python train.py --n_layer=11 --d_model=128 --n_head=2 --n_kv_head=2 --head_dim=64 --d_mlp=768 --vocab_size=540 --activation="swiglu" --norm="rmsnorm" --norm_place="out" --norm_eps=1e-05 --positions="rope" --rope_base=10000.0 --rope_fraction=0.25 --qk_norm=true --attn_scale=0.125 --bias="none" --tie_embeddings=true --parallel_block=false --extras=["capped logits"] --init="normal" --init_std_qkv=0.0325 --init_std_o=0.00692 --init_std_up=0.0325 --init_std_down=0.00283 --optimizer="muon_variant" --lr=0.0105 --beta1=0.9 --weight_decay=0.013 --lr_head=0.00939 --warmup_steps=0 --schedule="wsd" --decay_fraction=1.0 --decay_shape="pow" --final_lr_fraction=0.0 --batch_tokens=8192 --seq_len=512 --doc_mask=true --train_tokens=104100000 --steps=12708 --dataset="wikipedia_en"
Each number is 128 + 32 x the weight over its row's rms, rounded and kept within 0 to 255. Layers, rows and columns count from 0. Numbers have three digits each. The size before them is the row's rms in percent of the matrix's.

# layer 2 attention query, 128x128, rms 0.148, rows 86-127, columns 0-63
103:075176112156172124167122104090127167199100153156162125071134116145168115166120095100126101152079117144062111101125117116154133137152099123065094068101127155159122109140143127137143120127149107
101:154060185065097146133155081156160141160152098181186104152142159120130147170125108069105171209116154177108109108141102128135091090126074109105118139115116169126112156075097076164160126128175128
109:173124198143097134163169141101062135102142135149065151145073121157139134100135056129167102122189101118157102154120081143119137182105108138060131110120125093130165112184118035116161113202109110
101:095106169160126199103106155160146069097144096110165196105182125113143161202152142142176124156110113087163109132171125126093120101117170138143114158148106128144166087108162130141098091112094123
100:092083112129077094158110123159111109159164158164135147082112162123078152144078153069130127124103143092122163109120103129067085168153111125105088165066171142111156141164108140155133119134135141
100:089078095158153105105087122129106177136098096139087189132139139099116106103163176092156147134113112107173082057132110104163115133164127104140191087067130071129112064157156181182093105159175132
107:118112125084086151121117142103124105138142119196115122176133093081154186126128070107106108114182100139112146076100109147102135130139105090105104040119186095077125102225135138159095079139123062
108:112176109095188149137099150097131179092185133103085140081089119155186150148119138101133112098151106135069134058171124138104196161190157110069131179157079144104113154143155093120124114139114107
116:135185163091178141067146134078128093163096124133139106115080154139109149067111109152103114119145143109070110151164127148127102125115123090076146111094091140176118137116245120094121115128125117
105:145180135129137113127090098101074187191164165077114111135166150149140124079111071171157118124152121110117178111118124169109107147119073101195130086105190140104094121121104078106177094124171143
109:161126161143075117090086089119079109220146135114139100105148105117182108115096130131104182101094119123143102148102130148153079136129175106150133145151080181154165148138136119110175124145134120
108:153190184134102191147133109138150122106152154133137161125179186124086165211109150172065155145121102120129108138107195168121097105121169155149142114113127164180116111112074123116089071161070102
101:128167144097125126130162108137136103168106136139163154090098132109118161129140097178106098162121110182179051119076118093133103192100117124111151165097172151177079157144107126157212140127144161
108:142150128098112094098177125159177197104142157134123122136154140157100074092118173085078072109141105155085115113146151167103165169099133162138162173138133139184105168157082138127164129138159148
116:083123142124123122121095098109198127130205104155134152117137096070136130083147119100197100136181162138107086165195143149112115088152152151157163167138134111178134152102122142166170135152153160
104:125142090136153169102188151131146123182146108158128169135126133146127117100153116140166131089093101148203134089152113118111121163144101125170124142092154171146117111107076140086090105170097152
101:101129070115119149157179090066114134122139136165123089128124159170097127169127098147133082139158182083121117121130106125178137108207106112118184191178138110157105116108116101057117079103136160
095:097080126126115122187113092120115125143112159095076159133136076152033111141135126145102133150170092117119182182050125130138199140096132143122084117146152145197118142147143127065139095106137158
113:112103122181168135128125078094115143130126177109153132164159109067192127183158146096112068106149089121160124150105119099167145093089110098096107108111110154175136081089091102159039147111051085
103:119140145117140177188114154075142138121099122122137114114118064117166127157090160107075111120092142146100132132153107159102131150212117132112156140134089129123120111105124146122140178161106149
102:112167158080123139101102078114173101166154182135155115143186081124131079120113144144126156162079091107140147118155098134102147120125116149081150127137075078131116078164125198149134153118100134
103:154122122161081127138181133148119178138118122130133184089164126113130156140178073087105174120071123155200130118096141139122200132081169114118104092123105124131130119134107103159164155119138089
099:100187168104117116066143099094132144092150158113112151127102182121114141141177090136072194090150126120074109218113197104123160171153083133170152143117119096155165148129098177117105105204171138
104:099126107169152150158108103117092145140104132133067089127117144065153133143156120161177139139144148100141160087145120106136112102110122197126139082162082135144129112131121128117092153173096139
101:088104174181155107116140132128169135110139155138113153081141175109145126121111131122108116156161100130095118167111134142132089137123084119143118178191143125186136099180111123137133158125146127
094:107124166119149084101081172093153117082074115183162184132182162126142120134102062125091189130104133123116070120134141150142112080096131084104172167169113177121063103105083147134094109135068135
100:151137112191185169129070094123182143132061120084116143141134138128090151158100095074127088107077138062109113140138111096141106118105121140105135129106128155117134118106061146179156150102124148
096:147060147160110139184116127137137119098091111107116150121111122162101127192117097154151097068181144133176124140115115124066126125136086140172155133101127095166133123160094077154091149156205172
097:107158130118128122130119094125206114129124197123133120192154103060118183123135192145139146113147111056142139115115208098142142071104156132141151109132135116140146067124096141195175178101175159
103:141113070132104171123109183104108162133103119140118123126147164169063119118112106133154120131123167072090150129118175131129106123088154122136137142090034147163156173142075217092157144096101086
099:115107096147134155189098127128150185107073114126132110182108183115147118114075104183136119092143144142131205132122120098058144146116156121146156158170197111128125147182144125147120068081080149
104:143063103165108106131207136115170128078129177142164143133124167167176154128081141140096172074106126141177148109095156109114171176113153140141157182110202153161117102184146175135161123156097131
108:105140179139105078137121149125035118128150140149152131127209120169142153135126138126190128101127131193103113152151081139207115133167100167138128122126064125172139090061113148099114114142104154
102:147084164152135171119124079172189197087129120081097104102144158077089166097152166098114165142159143158145125105141125081154133142169139135142112133119115114100172109149187101099153168156111124
114:106092103137199083129167062137122139141103140161115135095106097143087115148119091148099146137148139095091133099115116118116073189110127120204065132114133171115141115109126147155114159064055069
098:141142134126131133138136112159134078093065156130141117112089164109181122128130147109102073145146104147176180096096102170255154145147098152123134104134115103106090099148117184119156080119109052
107:156068150068117124132143125132138128155130108137132105112138163137103103173097127067178142145170137096129159142084145120092118089148098141133149129128140148163073123082178157112145127182093146
099:155164152099199166099145102091119129107128144133146099107128078100065032197110150118109081134156147121195138124098113152099136119135201072132179128126151169120140108128174117069127120151101110
101:061145141142088204091128135100117148113086117150142130151117093146148125132093175133082135150082079110163103109165126142108062100118085162081108135148162106120080148090141120145127223143088143
102:132139144172079130128107121156139106174142068151082189152113117118128167128190133080132117147131114131143118075183081132149133107182128131143162070164157157119168152117202155075101160091097131
095:116110072113138133106137024144171159136200099134156178163090133125166060207139146138150115148135113123076136168178121093160106098111170146166086104166125165162169103115094128090087107115184128
112:147160081156113124118159198140097148112166119175098174123067174081130167143100114134112160156178171149208091153123104079129153110126138137096136151103138156139154117093145122105104144166135107